Part of a small language model's weights.
Architecture: RMSNorm before each block, no biases in attention or MLP, tied embeddings.
Training: a variant of Muon for these matrices, 1019M tokens, 7775 steps.
Each number is 50 + 12 x the weight over its row's rms, rounded and kept within 0 to 99. Layers, rows and columns count from 0. The size before them is the row's rms in percent of the matrix's.

# up: layer 2 MLP up, 6144x768, rms 0.0796, rows 3279-3290, columns 0-191
# down: layer 2 MLP down (transposed), 6144x768, rms 0.0539, rows 3279-3290, columns 0-191
# gate: layer 2 MLP gate, 6144x768, rms 0.0812, rows 3280-3291, columns 0-191
up3279 100:58 51 54 53 46 52 57 26 72 46 33 64 42 62 57 61 50 37 32 48 41 46 50 62 64 38 39 47 53 62 55 46 76 70 47 55 55 55 57 30 57 56 49 55 45 58 47 46 62 56 44 40 35 49 37 61 60 55 56 71 50 48 48 55 46 67 36 56 59 53 53 45 52 66 61 51 60 77 44 57 55 36 66 41 65 52 46 53 41 56 49 49 35 47 54 50 76 43 52 28 47 43 56 49 43 54 56 52 66 35 41 69 42 41 55 32 77 38 59 46 48 50 45 33 31 61 46 61 78 40 41 57 46 27 60 56 49 43 52 63 73 59 61 51 49 33 60 46 44 58 41 41 42 86 59 49 46 44 49 35 50 54 54 49 49 68 35 42 56 22 82 57 52 40 38 49 65 49 42 56 57 25 56 53 72 47 39 23 52 56 59 48
down3279 102:66 47 46 28 47 57 36 52 56 61 39 49 59 67 53 56 51 51 52 43 49 51 36 55 20 35 54 60 57 51 23 24 39 55 48 56 47 81 66 38 44 31 54 40 51 50 60 54 46 63 47 38 70 37 35 51 47 47 50 22 40 17 45 46 39 65 47 66 58 59 67 65 46 46 52 62 55 41 15 51 12 54 38 68 55 40 49 74 29 28 37 58 57 41 60 54 47 55 44 31 42 59 48 63 52 41 54 54 60 46 29 37 50 52 68 45 58 45 31 45 49 44 48 55 29 56 57 33 45 51 60 61 48 57 33 48 37 46 36 48 50 37 42 79 46 65 59 32 54 52 46 46 58 52 38 49 65 60 53 48 42 35 55 45 41 60 54 66 54 48 55 36 56 53 59 47 62 39 50 58 53 31 55 51 35 56 51 59 51 71 41 43
gate3280 098:42 42 27 45 51 46 74 48 65 33 50 48 50 57 33 39 49 34 56 34 61 51 74 38 49 52 44 44 40 57 39 70 46 42 65 39 61 51 65 62 56 37 41 42 58 55 60 51 29 55 46 51 45 54 42 54 60 60 51 50 39 56 50 49 46 53 56 38 48 59 55 47 77 55 41 38 57 49 42 37 22 61 52 37 57 40 54 45 56 58 31 45 52 58 64 66 63 85 39 57 27 39 43 70 69 38 61 75 62 39 40 47 63 33 60 33 56 23 57 46 43 71 61 59 49 65 60 53 63 58 65 42 41 58 54 64 38 54 38 41 58 61 40 58 53 58 61 47 52 72 62 18 45 56 45 56 37 61 54 43 46 25 36 41 42 50 52 30 48 44 52 42 62 53 53 56 64 47 56 41 56 74 42 65 41 60 42 64 45 52 43 46
up3280 103:61 72 64 71 70 71 35 60 31 64 46 71 46 42 58 62 44 64 34 59 63 55 35 63 41 32 60 37 44 44 49 33 53 46 75 45 47 57 43 42 73 63 58 43 54 49 34 52 45 48 50 38 57 51 63 68 28 53 19 55 62 52 42 48 70 52 58 62 68 60 54 59 47 36 61 39 44 51 41 54 50 58 40 48 77 45 48 41 47 65 53 51 56 47 43 46 31 51 47 34 72 54 54 29 45 49 51 51 53 59 54 46 67 47 50 65 50 65 25 55 54 40 57 17 60 22 51 40 47 61 42 64 53 70 48 53 26 55 43 53 53 40 47 38 49 52 62 30 47 29 43 52 40 55 57 41 56 49 27 57 37 52 44 46 71 60 50 49 63 32 61 18 41 54 81 50 32 38 46 66 43 49 51 50 50 41 48 37 47 53 46 47
down3280 087:51 48 66 57 60 67 58 50 64 53 32 19 61 59 48 60 59 33 32 57 47 58 49 38 64 61 57 49 59 62 53 77 43 31 49 68 57 60 69 44 46 60 25 45 38 65 56 30 49 61 64 64 34 55 55 50 53 77 62 52 82 56 63 33 68 48 55 39 41 62 41 36 46 52 55 55 70 50 48 54 37 55 49 54 61 44 45 31 51 64 56 57 68 45 37 50 34 49 52 49 62 66 43 45 59 58 40 75 64 39 48 56 27 70 60 43 79 36 27 53 47 57 40 61 49 35 70 67 49 49 63 70 48 37 33 37 46 63 46 41 35 35 51 41 63 46 90 75 56 58 62 45 60 58 56 44 58 48 58 36 69 56 33 60 48 50 59 60 52 29 29 50 49 26 55 59 52 57 53 43 63 50 40 59 52 58 49 46 24 51 85 49
gate3281 102:51 45 40 48 63 54 84 45 39 31 38 71 57 28 56 59 34 54 25 38 60 55 38 56 33 44 70 44 56 42 38 62 52 36 66 51 37 37 49 52 64 44 45 54 53 71 79 42 70 42 58 54 53 41 50 52 39 73 45 56 44 43 57 62 42 44 61 34 57 51 60 57 35 33 58 52 50 37 51 65 40 29 49 30 26 49 57 45 26 59 35 70 45 53 34 39 45 51 58 36 40 67 40 59 43 73 47 57 41 44 75 25 20 54 39 28 50 33 43 49 62 62 57 34 45 27 52 54 55 65 50 61 51 44 69 50 42 50 62 40 55 55 48 66 32 55 18 41 62 59 39 39 48 40 64 54 43 53 29 32 39 56 58 60 32 58 44 54 59 58 53 34 45 50 63 60 38 39 46 54 58 49 22 44 54 46 60 64 33 46 28 39
up3281 105:33 53 54 38 82 39 65 68 42 40 42 70 53 46 77 52 56 50 24 48 50 70 44 61 43 53 47 38 48 53 60 48 45 51 39 45 55 71 65 64 68 71 61 50 62 49 60 43 58 44 52 30 48 45 45 47 40 65 28 60 81 84 55 74 41 47 40 71 60 53 65 54 62 45 77 45 48 39 54 51 45 51 56 45 05 46 45 42 37 52 41 66 45 43 37 39 37 43 66 47 43 57 36 59 54 57 55 61 51 55 61 35 59 47 54 57 45 54 52 44 64 50 57 31 43 39 71 55 56 60 33 12 80 37 39 71 44 48 50 42 65 52 51 41 64 62 40 48 70 54 48 52 60 25 68 50 31 51 39 39 41 60 35 67 56 59 46 52 59 60 49 57 38 66 54 44 86 65 73 70 46 47 49 39 71 50 56 53 43 53 19 52
down3281 093:67 49 39 53 46 43 54 57 63 63 53 84 59 56 60 45 47 27 40 65 64 47 54 29 64 33 26 36 51 47 20 49 63 54 48 63 66 68 67 52 55 50 49 28 39 50 52 38 56 51 52 43 56 57 28 57 36 69 64 43 46 61 32 69 65 43 44 59 47 45 59 57 62 34 41 46 53 44 48 34 27 45 51 53 73 51 30 27 60 59 41 36 51 48 33 33 47 56 59 59 71 79 50 70 38 72 49 57 57 57 51 58 67 44 60 49 59 48 59 54 49 59 65 54 41 47 33 51 60 43 49 50 60 59 78 57 49 46 69 41 44 66 41 47 38 37 46 40 49 53 57 48 48 52 51 62 50 51 33 54 46 50 48 44 37 63 39 61 31 48 49 49 50 47 51 39 58 38 53 57 43 57 41 65 57 69 40 51 36 49 49 64
gate3282 099:47 46 30 50 80 77 55 46 48 61 59 48 51 24 63 41 64 49 48 40 59 43 41 57 22 35 37 43 58 36 50 44 69 52 52 38 35 67 43 70 59 36 63 54 25 47 71 45 53 70 35 72 53 48 47 25 32 61 44 38 34 45 70 64 54 52 49 43 29 43 37 70 43 50 55 82 49 47 34 40 51 40 60 43 68 61 55 48 42 53 62 59 57 52 42 44 49 58 44 53 40 62 72 53 44 57 32 42 66 53 50 51 40 48 51 34 67 55 60 36 59 34 80 50 63 29 50 48 38 46 57 71 29 60 79 44 55 41 40 60 51 62 54 53 48 68 21 47 53 45 62 51 53 34 43 64 49 49 34 26 57 53 58 28 50 58 42 60 35 67 46 45 79 53 42 50 28 57 44 62 53 46 50 33 48 49 33 60 48 57 53 63
up3282 098:58 37 34 56 54 54 44 41 50 61 53 49 56 15 59 32 58 48 53 77 58 52 44 44 57 36 26 47 61 44 62 45 57 48 52 39 44 67 55 68 51 45 42 59 28 48 47 76 46 51 49 56 52 12 62 37 42 45 53 27 29 34 31 59 45 45 44 43 56 55 44 58 45 67 63 64 47 50 57 61 67 49 44 39 57 40 66 44 23 54 36 59 62 38 32 46 45 54 43 40 48 63 61 53 62 32 33 50 52 52 42 52 53 47 50 38 49 54 62 72 59 32 59 54 41 40 42 56 67 58 53 65 39 39 54 34 51 60 51 60 25 48 42 64 48 76 35 49 45 47 66 48 73 35 36 54 51 52 52 52 58 52 58 35 36 62 37 52 48 70 54 45 63 49 51 60 38 59 55 61 55 42 65 44 48 61 22 59 41 50 62 48
down3282 078:44 46 47 41 45 55 41 50 88 63 77 39 60 61 46 49 83 50 49 41 60 70 38 54 49 38 61 50 57 44 50 29 45 49 64 50 64 50 64 56 59 33 47 31 51 52 60 40 45 53 46 49 41 35 58 32 53 22 55 32 57 20 54 55 47 51 39 66 59 49 56 50 66 80 57 61 48 49 33 40 55 32 64 42 54 38 61 50 49 50 73 55 31 43 50 35 37 52 41 31 61 61 35 46 69 48 50 59 54 59 60 47 38 50 59 40 67 48 47 40 44 38 47 41 40 50 53 16 51 46 58 55 51 58 69 56 58 73 52 65 58 47 57 71 42 37 35 48 50 56 41 37 44 58 79 62 41 62 41 60 28 42 52 54 50 59 47 61 50 58 50 50 62 57 35 46 51 70 49 49 39 64 63 48 67 50 31 65 35 54 34 58
gate3283 104:52 64 53 38 38 58 47 53 47 49 42 39 51 30 52 73 53 81 51 43 59 52 55 60 48 39 52 26 42 57 54 57 49 52 39 48 46 65 51 45 64 26 45 27 35 51 51 67 55 51 47 50 45 61 57 62 52 33 28 35 31 52 50 48 55 47 55 50 36 43 48 62 43 59 40 58 46 70 51 58 53 52 58 47 57 45 37 63 64 52 56 38 26 42 60 39 48 36 53 60 46 72 47 35 64 37 36 49 45 34 65 28 35 48 38 32 51 48 53 65 71 51 53 52 37 35 34 36 63 61 91 44 31 55 61 41 56 40 57 31 49 71 39 52 56 65 54 52 82 43 45 73 51 41 33 70 64 49 30 57 74 50 25 36 82 45 59 46 68 51 58 31 50 42 56 49 55 47 39 39 55 36 70 72 46 47 54 44 49 59 57 54
up3283 102:65 58 59 40 41 42 57 44 37 51 55 48 51 43 43 35 54 60 49 59 47 43 43 43 50 63 48 43 54 59 60 46 30 52 52 60 42 53 51 31 57 38 52 57 44 57 65 74 48 83 48 56 45 43 46 45 48 61 28 55 42 50 35 49 56 49 46 45 48 38 58 63 47 46 46 35 59 64 44 46 46 25 69 69 58 41 43 35 47 35 47 50 41 56 72 45 53 72 50 39 56 50 60 55 59 26 53 43 44 34 68 33 46 53 37 70 51 25 55 39 42 49 61 56 44 46 52 48 58 60 70 38 53 49 62 44 39 34 33 54 39 77 56 58 39 69 54 66 65 32 36 56 47 31 49 54 62 45 32 65 43 48 60 66 65 36 45 57 55 43 36 53 44 35 56 49 63 48 43 33 51 70 44 52 40 70 51 36 51 38 34 42
down3283 090:31 74 53 54 40 60 49 39 37 43 55 55 48 39 30 40 47 59 48 34 41 48 67 37 61 50 40 62 43 37 58 33 77 48 66 55 61 74 80 40 50 54 69 46 40 48 61 36 51 57 56 55 59 42 58 21 56 53 40 34 58 59 27 50 56 55 59 33 37 44 45 52 49 59 74 29 57 46 43 49 70 36 65 63 64 69 66 63 53 29 31 51 41 54 50 34 39 53 66 43 59 38 62 27 64 47 45 33 35 58 71 53 65 41 59 53 39 36 47 60 26 78 62 52 43 53 34 51 61 48 75 53 44 78 42 36 29 64 38 62 33 66 43 47 77 35 67 60 29 69 31 26 52 51 69 53 41 48 62 56 56 59 38 58 35 42 42 35 62 67 77 47 49 53 64 58 38 45 55 46 50 80 44 48 50 51 46 54 52 46 45 51
gate3284 097:40 66 48 16 50 49 64 60 41 55 40 44 53 64 86 36 45 62 35 58 36 55 51 50 43 63 46 58 54 48 49 46 51 37 46 61 33 38 63 57 61 84 51 34 64 37 55 41 57 50 50 62 50 53 50 54 68 52 57 58 59 45 45 46 49 62 59 57 51 34 40 67 47 55 60 63 67 78 31 48 76 53 48 40 56 55 56 46 50 59 49 48 49 43 59 67 59 60 28 44 56 64 58 33 52 34 50 29 49 52 47 48 49 54 48 51 64 58 34 45 27 27 70 35 65 55 50 69 59 52 64 56 72 27 52 35 57 56 42 60 58 53 67 52 41 61 41 54 57 40 49 31 45 64 40 56 49 43 54 57 40 46 42 21 41 55 42 70 36 57 65 51 50 58 46 61 49 68 29 45 47 32 45 44 49 60 53 36 58 62 36 56
up3284 093:39 33 55 46 54 54 48 20 44 51 62 74 59 31 42 25 51 67 55 38 61 52 74 47 39 12 51 61 50 52 52 44 34 53 65 32 71 57 45 47 31 45 55 59 50 54 54 71 43 33 78 23 52 49 42 43 35 46 53 37 27 60 55 58 58 38 48 40 38 51 30 51 65 50 66 38 36 41 74 66 34 50 70 72 41 60 48 47 66 26 51 40 45 57 33 60 38 65 55 49 64 48 59 63 69 45 61 52 45 50 67 59 56 54 52 74 51 59 38 63 58 61 41 54 46 35 53 45 54 45 57 51 36 50 45 45 55 32 34 34 44 48 40 53 51 38 58 34 48 63 54 53 57 57 61 53 53 42 37 40 45 77 46 52 56 49 64 46 63 43 51 35 45 60 56 29 36 48 46 49 36 59 52 57 39 49 52 57 64 54 52 50
down3284 073:51 63 57 66 58 61 45 31 36 55 42 53 47 46 61 49 55 47 56 54 62 54 60 41 58 49 66 49 47 66 51 47 58 56 35 45 39 58 48 35 39 41 54 51 62 74 48 57 36 44 51 45 62 30 40 32 34 48 39 57 54 57 53 62 60 61 55 47 38 59 25 33 45 37 55 54 53 49 53 58 69 46 54 57 50 51 57 45 45 62 59 70 58 57 63 35 44 37 28 60 47 60 44 54 35 26 79 58 52 58 39 39 52 57 57 53 46 47 53 36 67 55 45 65 69 37 53 36 54 34 42 25 56 66 55 69 52 47 45 42 42 67 54 58 69 37 58 28 45 45 55 71 31 66 42 65 44 39 30 34 45 33 52 36 84 37 47 38 46 48 53 31 57 56 51 43 52 47 47 38 64 64 65 63 51 62 36 71 51 56 62 53
gate3285 100:61 23 43 47 39 51 33 38 26 41 66 54 53 51 59 36 38 50 62 44 37 43 37 41 61 60 46 56 62 66 72 34 53 55 39 42 67 44 56 62 48 56 46 64 73 45 66 64 51 49 62 39 61 40 67 56 44 68 47 49 39 58 60 39 50 51 55 49 59 49 63 43 61 52 54 55 63 55 37 45 27 27 38 47 46 30 45 40 53 45 68 32 41 34 62 47 38 40 39 59 30 45 46 41 65 63 32 21 67 50 77 53 48 70 58 35 35 58 51 21 50 54 45 50 44 58 49 48 55 30 30 47 43 55 32 57 27 33 30 49 45 41 44 27 25 37 35 51 57 60 52 31 60 53 32 40 53 24 42 59 35 12 31 68 29 60 87 38 51 44 45 41 47 70 30 34 66 65 79 51 40 47 34 51 32 62 47 70 51 63 44 45
up3285 100:70 52 10 41 54 35 51 58 38 34 60 45 59 54 63 39 45 41 72 49 40 23 43 23 53 53 38 53 51 73 65 43 43 48 60 33 62 51 52 65 51 52 46 44 33 58 64 47 55 55 59 39 42 43 66 58 47 30 57 59 33 43 49 42 27 56 47 58 64 68 50 40 50 39 42 59 64 33 52 37 52 41 50 41 51 45 56 61 48 35 50 47 55 49 51 69 53 39 41 49 15 54 67 53 42 50 21 51 61 52 70 46 49 65 39 58 49 59 38 63 45 45 53 38 53 44 44 55 57 21 47 65 49 49 67 59 35 39 38 61 59 69 62 57 42 70 56 54 37 33 47 38 59 44 37 49 52 35 42 58 33 72 42 24 46 43 52 50 38 50 34 41 64 59 61 58 62 48 54 43 35 48 44 52 69 60 45 60 31 67 44 67
down3285 092:51 67 48 43 43 38 66 47 63 56 53 61 55 54 52 65 40 54 54 43 45 41 64 52 57 41 40 59 39 55 47 48 66 45 53 30 57 49 39 56 37 65 39 55 46 70 63 45 34 66 46 53 30 37 65 60 36 41 56 54 42 71 38 42 50 37 32 68 71 47 19 70 73 58 43 45 46 21 72 47 43 48 58 38 59 75 43 38 57 65 40 55 65 62 31 66 52 48 48 42 42 43 79 67 25 52 28 71 44 41 55 43 71 59 38 41 52 51 66 45 46 48 63 65 65 41 37 52 45 49 57 59 61 42 49 67 59 24 36 58 41 69 47 59 48 51 31 54 23 46 44 34 35 43 41 45 37 51 59 31 60 70 51 33 66 54 43 50 37 41 57 43 60 50 58 48 38 49 47 47 65 51 24 38 49 46 52 45 54 43 25 59
gate3286 104:73 48 30 41 81 32 71 37 74 46 52 73 48 62 70 57 20 24 52 67 32 48 30 43 31 69 50 40 60 54 57 23 52 48 36 60 46 43 32 28 56 49 51 56 45 59 47 48 63 38 55 42 57 63 67 61 62 67 40 38 60 50 59 37 40 74 62 41 71 44 54 37 41 65 35 53 49 69 55 40 48 51 54 52 33 53 54 61 53 49 64 53 58 77 68 60 72 30 39 52 42 67 41 32 53 66 44 29 67 44 25 44 38 63 42 69 54 42 73 55 30 51 68 40 40 72 69 40 24 34 57 65 39 36 48 65 44 44 51 54 58 48 39 38 41 46 40 50 51 55 47 34 49 34 29 43 54 44 59 60 33 47 43 76 24 85 39 52 63 68 90 67 49 47 40 64 39 64 69 31 53 57 31 54 55 53 28 71 20 40 40 55
up3286 101:70 51 54 37 49 53 40 57 75 35 44 61 41 68 58 46 49 45 50 38 37 44 50 40 46 37 35 53 49 33 50 69 50 44 63 45 44 41 30 60 58 45 64 46 50 44 37 52 39 51 35 41 47 67 60 53 60 57 40 53 49 57 29 58 61 63 51 46 53 42 55 57 36 59 30 64 53 59 43 37 66 47 61 43 39 49 42 80 35 64 62 58 36 64 26 70 59 60 25 61 42 54 41 40 46 55 70 46 67 54 45 41 56 54 64 69 71 44 39 71 47 77 56 48 63 46 49 37 43 60 44 55 21 59 45 27 54 43 38 56 53 43 34 44 38 39 41 60 39 51 35 43 64 38 56 36 59 33 70 43 55 49 60 48 53 74 52 60 33 30 58 27 57 45 46 39 50 56 58 47 50 68 54 45 48 63 49 69 56 57 48 40
down3286 107:72 53 53 46 44 56 49 56 65 44 56 46 63 47 62 77 50 55 37 54 45 47 43 49 45 51 40 41 36 48 54 46 67 61 27 44 50 59 38 49 37 48 47 47 54 57 43 42 51 51 37 48 50 43 76 41 40 46 43 46 55 53 27 34 50 66 42 27 49 47 39 73 36 57 35 37 29 66 56 56 54 25 53 37 51 43 52 44 47 60 58 48 47 47 64 33 44 58 33 62 24 49 29 38 46 34 55 51 69 42 25 54 27 60 63 49 82 65 51 43 65 71 64 43 17 40 43 52 43 58 47 53 57 48 65 61 33 59 35 23 69 59 59 48 35 55 40 57 36 42 76 44 71 29 65 65 45 42 55 60 47 67 52 41 49 65 55 57 53 55 51 58 56 26 34 43 63 49 42 49 68 39 50 48 34 52 42 54 35 51 41 43
gate3287 104:42 43 49 38 50 52 33 22 59 53 38 75 58 50 47 44 66 62 52 51 60 68 56 45 30 36 56 42 43 45 54 50 61 76 56 55 51 68 68 41 71 63 42 48 59 48 59 50 84 51 47 25 69 53 48 46 73 63 67 49 59 55 61 58 53 61 45 16 67 41 50 37 55 81 77 43 54 47 72 52 52 66 46 63 39 40 42 64 55 38 55 78 35 62 47 36 49 59 46 51 38 14 55 53 50 69 59 59 51 52 67 51 27 46 23 50 76 68 29 46 48 57 37 59 37 55 46 32 56 49 53 49 71 43 30 45 48 53 58 38 55 54 43 67 35 48 54 44 50 61 52 60 64 57 37 28 71 61 46 51 62 46 55 55 64 37 39 72 49 37 54 58 36 69 56 51 59 53 38 57 50 59 54 31 47 52 85 62 26 40 62 64
up3287 098:53 51 44 41 50 25 54 73 50 39 43 45 59 37 50 50 63 60 66 58 44 65 67 42 71 61 40 63 57 68 47 48 59 53 65 61 58 51 47 72 58 30 77 53 58 56 63 49 45 54 38 71 62 44 32 80 38 32 58 52 44 44 53 34 64 70 56 67 45 54 34 48 56 63 51 78 46 54 59 30 38 22 45 62 63 74 58 73 30 39 81 51 52 52 64 60 50 32 59 34 59 64 65 30 51 25 56 36 42 60 37 64 45 48 36 58 28 34 58 36 53 29 81 39 49 57 62 39 44 79 72 50 41 41 49 51 47 49 62 70 55 58 74 60 23 26 50 57 39 30 57 41 57 45 23 53 54 71 28 81 44 35 46 43 53 71 49 57 29 51 48 39 49 50 57 59 60 57 49 43 51 51 57 36 71 62 50 28 65 68 54 68
down3287 108:30 54 38 71 68 38 45 60 83 50 63 42 62 35 67 33 39 66 56 40 51 39 58 50 60 64 34 47 50 63 47 40 46 48 53 39 52 46 33 47 50 32 68 37 33 48 56 54 51 53 66 37 51 46 55 61 53 48 71 23 45 30 34 63 56 49 58 40 55 38 33 65 44 37 46 40 60 53 38 46 47 40 61 54 51 62 37 61 44 51 72 21 61 46 61 72 47 65 60 35 42 49 52 49 43 61 55 45 37 27 45 51 57 64 60 43 60 54 56 43 44 59 79 61 77 32 46 45 47 53 49 51 55 53 66 68 61 31 49 41 47 65 50 72 51 24 38 33 49 39 72 60 49 63 40 43 29 62 12 64 32 73 49 45 45 63 51 32 51 61 60 30 63 46 53 42 49 44 33 45 58 46 35 39 62 61 60 47 62 73 46 60
gate3288 098:70 27 58 28 53 47 48 46 66 34 69 47 64 29 50 44 42 64 48 68 70 48 55 52 34 42 56 35 56 41 72 48 53 56 75 47 53 51 57 48 57 60 84 42 56 42 79 34 61 58 66 47 46 34 43 55 50 59 65 24 77 24 50 41 47 67 66 43 69 45 46 55 49 52 58 46 78 51 46 43 60 66 58 42 60 41 37 58 68 33 34 49 54 52 70 47 50 49 43 51 27 75 46 52 61 69 58 51 76 62 70 46 50 53 54 48 50 41 69 34 22 47 41 52 44 42 39 52 49 41 27 50 59 50 52 46 31 56 37 60 54 48 67 56 45 50 55 50 43 56 51 55 37 45 44 32 47 68 66 42 62 61 41 56 52 52 45 50 59 53 40 47 56 52 29 54 54 53 53 37 54 63 57 55 35 54 54 38 54 43 53 59
up3288 099:39 42 64 47 55 33 33 49 45 31 59 48 47 45 74 64 53 54 52 41 46 47 34 42 55 61 63 61 58 76 46 50 48 38 37 44 57 60 55 53 58 65 52 56 31 46 71 44 36 64 56 48 35 34 51 28 64 39 35 53 48 45 34 41 66 54 45 58 32 79 67 52 70 44 36 71 31 30 52 46 70 45 48 44 58 47 50 61 38 46 43 21 48 36 57 52 63 47 64 57 63 63 52 49 45 45 34 62 72 32 45 43 46 40 54 37 57 43 54 41 62 55 53 53 47 75 40 50 59 45 47 38 47 53 44 45 63 58 54 64 46 50 49 46 57 69 43 54 57 37 71 79 57 49 49 43 45 43 19 78 39 28 61 31 37 43 29 59 33 73 56 66 71 63 56 59 60 49 64 51 33 35 56 58 44 66 53 62 59 51 33 55
down3288 112:38 27 58 50 34 73 59 51 56 60 42 41 34 48 62 61 23 23 40 50 48 36 52 36 47 64 56 65 41 55 48 28 44 36 59 52 48 38 48 72 50 41 58 31 33 43 53 31 62 49 61 40 44 53 49 61 49 47 51 70 61 42 36 60 51 60 45 32 47 44 44 28 70 42 40 46 34 46 61 48 46 45 30 27 47 37 43 69 44 45 41 52 59 30 58 32 42 60 56 61 40 81 30 60 55 69 51 56 62 49 47 43 68 61 35 36 49 77 24 35 40 57 62 62 43 69 43 57 47 32 53 64 55 54 51 53 48 49 75 45 81 69 51 44 47 47 47 39 49 56 51 50 70 36 29 32 71 69 58 38 68 49 58 50 47 71 42 28 50 54 52 84 52 59 31 54 48 27 53 68 58 24 51 50 47 46 67 56 40 39 68 51
gate3289 103:44 54 59 35 29 53 57 54 58 40 62 61 50 32 59 58 49 57 66 87 72 72 51 50 53 55 48 58 52 38 57 45 62 35 51 28 51 36 47 41 58 45 51 53 45 58 54 59 71 49 32 44 65 36 57 72 44 60 60 49 45 46 50 42 64 54 57 35 86 54 65 57 56 51 39 35 49 46 76 51 55 40 60 50 31 26 32 69 70 50 31 46 50 53 34 63 76 51 69 50 64 60 41 51 40 59 41 37 24 66 69 39 39 52 44 39 18 58 59 52 35 18 53 59 58 50 48 55 46 61 64 46 49 45 42 47 47 53 37 67 63 55 81 35 33 45 49 60 20 59 48 65 78 60 65 35 62 71 69 57 55 47 57 39 48 47 51 29 57 38 66 60 70 75 48 72 42 45 67 65 43 42 42 49 52 67 42 73 43 59 36 57
up3289 103:46 48 48 44 71 49 73 59 72 58 59 50 39 65 54 47 48 26 58 40 12 47 44 36 39 46 41 44 48 48 57 38 42 42 38 55 61 61 56 45 28 41 41 66 56 52 35 63 46 20 57 55 51 54 29 39 32 52 45 30 70 74 37 49 46 46 73 64 08 63 41 42 30 54 55 74 34 57 48 50 46 39 68 55 47 54 56 38 32 53 76 48 53 70 76 24 31 32 46 44 31 61 64 35 54 44 54 39 55 42 47 55 63 35 55 58 50 57 67 54 72 64 53 35 55 36 57 50 64 59 37 45 40 63 48 36 46 22 57 59 42 32 67 62 56 42 81 73 54 55 35 24 33 50 58 53 43 52 55 58 61 45 46 44 51 54 53 60 49 57 27 36 53 46 50 60 64 45 62 65 55 60 70 40 50 32 73 64 39 53 51 56
down3289 106:61 44 79 53 38 65 57 54 46 41 34 37 43 55 59 51 42 26 69 55 13 29 53 48 54 62 52 63 44 45 80 32 51 62 43 37 52 55 33 37 36 49 53 77 65 36 46 78 59 48 70 60 58 41 48 62 57 48 46 56 58 50 46 44 33 62 56 49 64 53 48 50 33 61 72 46 28 72 41 61 44 43 56 61 40 28 58 24 40 57 60 68 46 44 35 39 48 54 43 53 43 48 52 44 63 59 40 26 53 12 67 46 53 51 33 53 45 50 67 52 57 74 51 57 57 48 46 42 39 52 57 38 45 37 08 38 44 37 34 67 31 37 39 70 36 38 50 48 45 41 52 63 51 61 53 53 39 39 77 77 52 54 52 55 41 60 57 48 42 48 48 56 53 58 62 39 44 44 72 38 43 44 57 49 43 39 66 56 61 32 79 42
gate3290 097:65 49 47 66 58 46 42 54 43 65 54 58 42 55 33 63 48 48 55 48 64 36 59 53 51 23 40 33 45 33 49 51 45 57 38 64 48 41 61 67 49 38 65 55 35 45 47 39 65 40 44 65 48 64 56 22 26 44 36 46 69 48 49 57 24 58 68 27 59 40 55 41 69 61 38 65 48 39 41 41 64 37 58 29 29 46 66 30 64 41 66 46 40 21 48 32 33 35 58 41 36 43 56 48 57 59 55 23 50 57 63 37 43 15 51 49 33 52 44 31 50 49 62 48 31 53 71 46 43 49 37 57 71 30 40 64 62 49 66 56 49 68 46 31 33 52 58 57 70 63 50 64 68 60 52 41 68 80 65 49 41 43 34 66 65 27 57 38 56 46 50 54 52 42 30 40 35 40 37 49 50 50 44 29 41 71 67 41 56 57 53 63
up3290 097:34 44 42 31 39 66 61 68 49 58 49 47 44 49 40 55 38 38 33 69 40 60 66 50 33 44 53 55 74 55 38 32 53 46 41 47 52 62 50 54 48 42 57 68 43 58 35 64 42 42 38 43 69 42 63 48 50 50 30 56 46 41 35 47 48 40 42 47 54 68 51 45 59 64 41 47 68 30 43 43 38 49 36 35 64 48 61 45 41 38 59 50 62 55 49 42 62 47 54 27 59 33 36 36 63 43 51 48 29 67 51 58 41 56 54 45 48 42 43 69 48 34 41 52 47 57 48 59 40 53 35 42 62 59 24 56 43 43 37 73 60 47 34 13 41 47 45 46 44 62 70 56 75 46 54 32 57 41 56 40 50 48 55 38 40 67 52 46 43 66 50 40 59 25 39 48 63 39 41 53 39 30 56 60 64 58 46 52 52 40 29 58
down3290 105:64 42 35 52 75 72 48 60 43 57 78 40 44 70 38 32 47 77 71 64 44 23 60 56 30 30 59 42 56 51 66 52 51 46 62 60 62 50 61 48 67 46 45 29 57 67 61 57 47 63 22 34 42 53 68 51 20 49 56 33 55 50 52 34 37 33 48 22 47 42 50 63 54 42 60 46 16 51 53 58 30 39 60 35 36 64 51 50 54 50 61 57 55 71 50 27 64 55 33 52 40 59 41 30 70 40 47 51 37 63 51 39 52 43 38 55 54 63 48 39 58 33 59 65 50 45 86 41 53 59 57 58 45 58 47 62 31 31 54 48 30 49 58 48 73 54 37 31 39 72 41 63 64 56 46 61 54 62 38 67 67 59 62 35 30 37 60 43 68 63 41 28 24 45 49 66 38 60 41 46 45 57 71 50 50 56 39 78 64 29 55 25
gate3291 107:40 48 39 48 66 71 52 49 52 45 34 63 46 45 51 44 48 49 49 52 64 49 45 49 47 62 33 43 33 29 23 52 59 49 36 30 44 73 55 48 50 47 29 45 60 54 43 43 49 44 66 48 41 51 58 45 63 43 58 40 46 37 53 44 42 49 46 41 30 25 52 48 57 72 51 64 60 54 73 40 51 15 36 37 64 57 82 57 52 54 47 54 45 45 71 71 37 56 64 41 36 60 48 36 34 44 34 75 60 47 54 62 41 44 43 72 47 42 46 36 52 62 69 66 56 44 50 70 56 56 46 36 47 47 35 36 62 34 82 45 49 39 56 40 50 62 47 58 51 60 26 57 55 38 41 51 52 43 47 39 38 59 50 67 51 63 51 41 57 50 63 45 41 36 48 57 61 39 32 61 42 42 50 19 50 45 66 45 42 42 47 58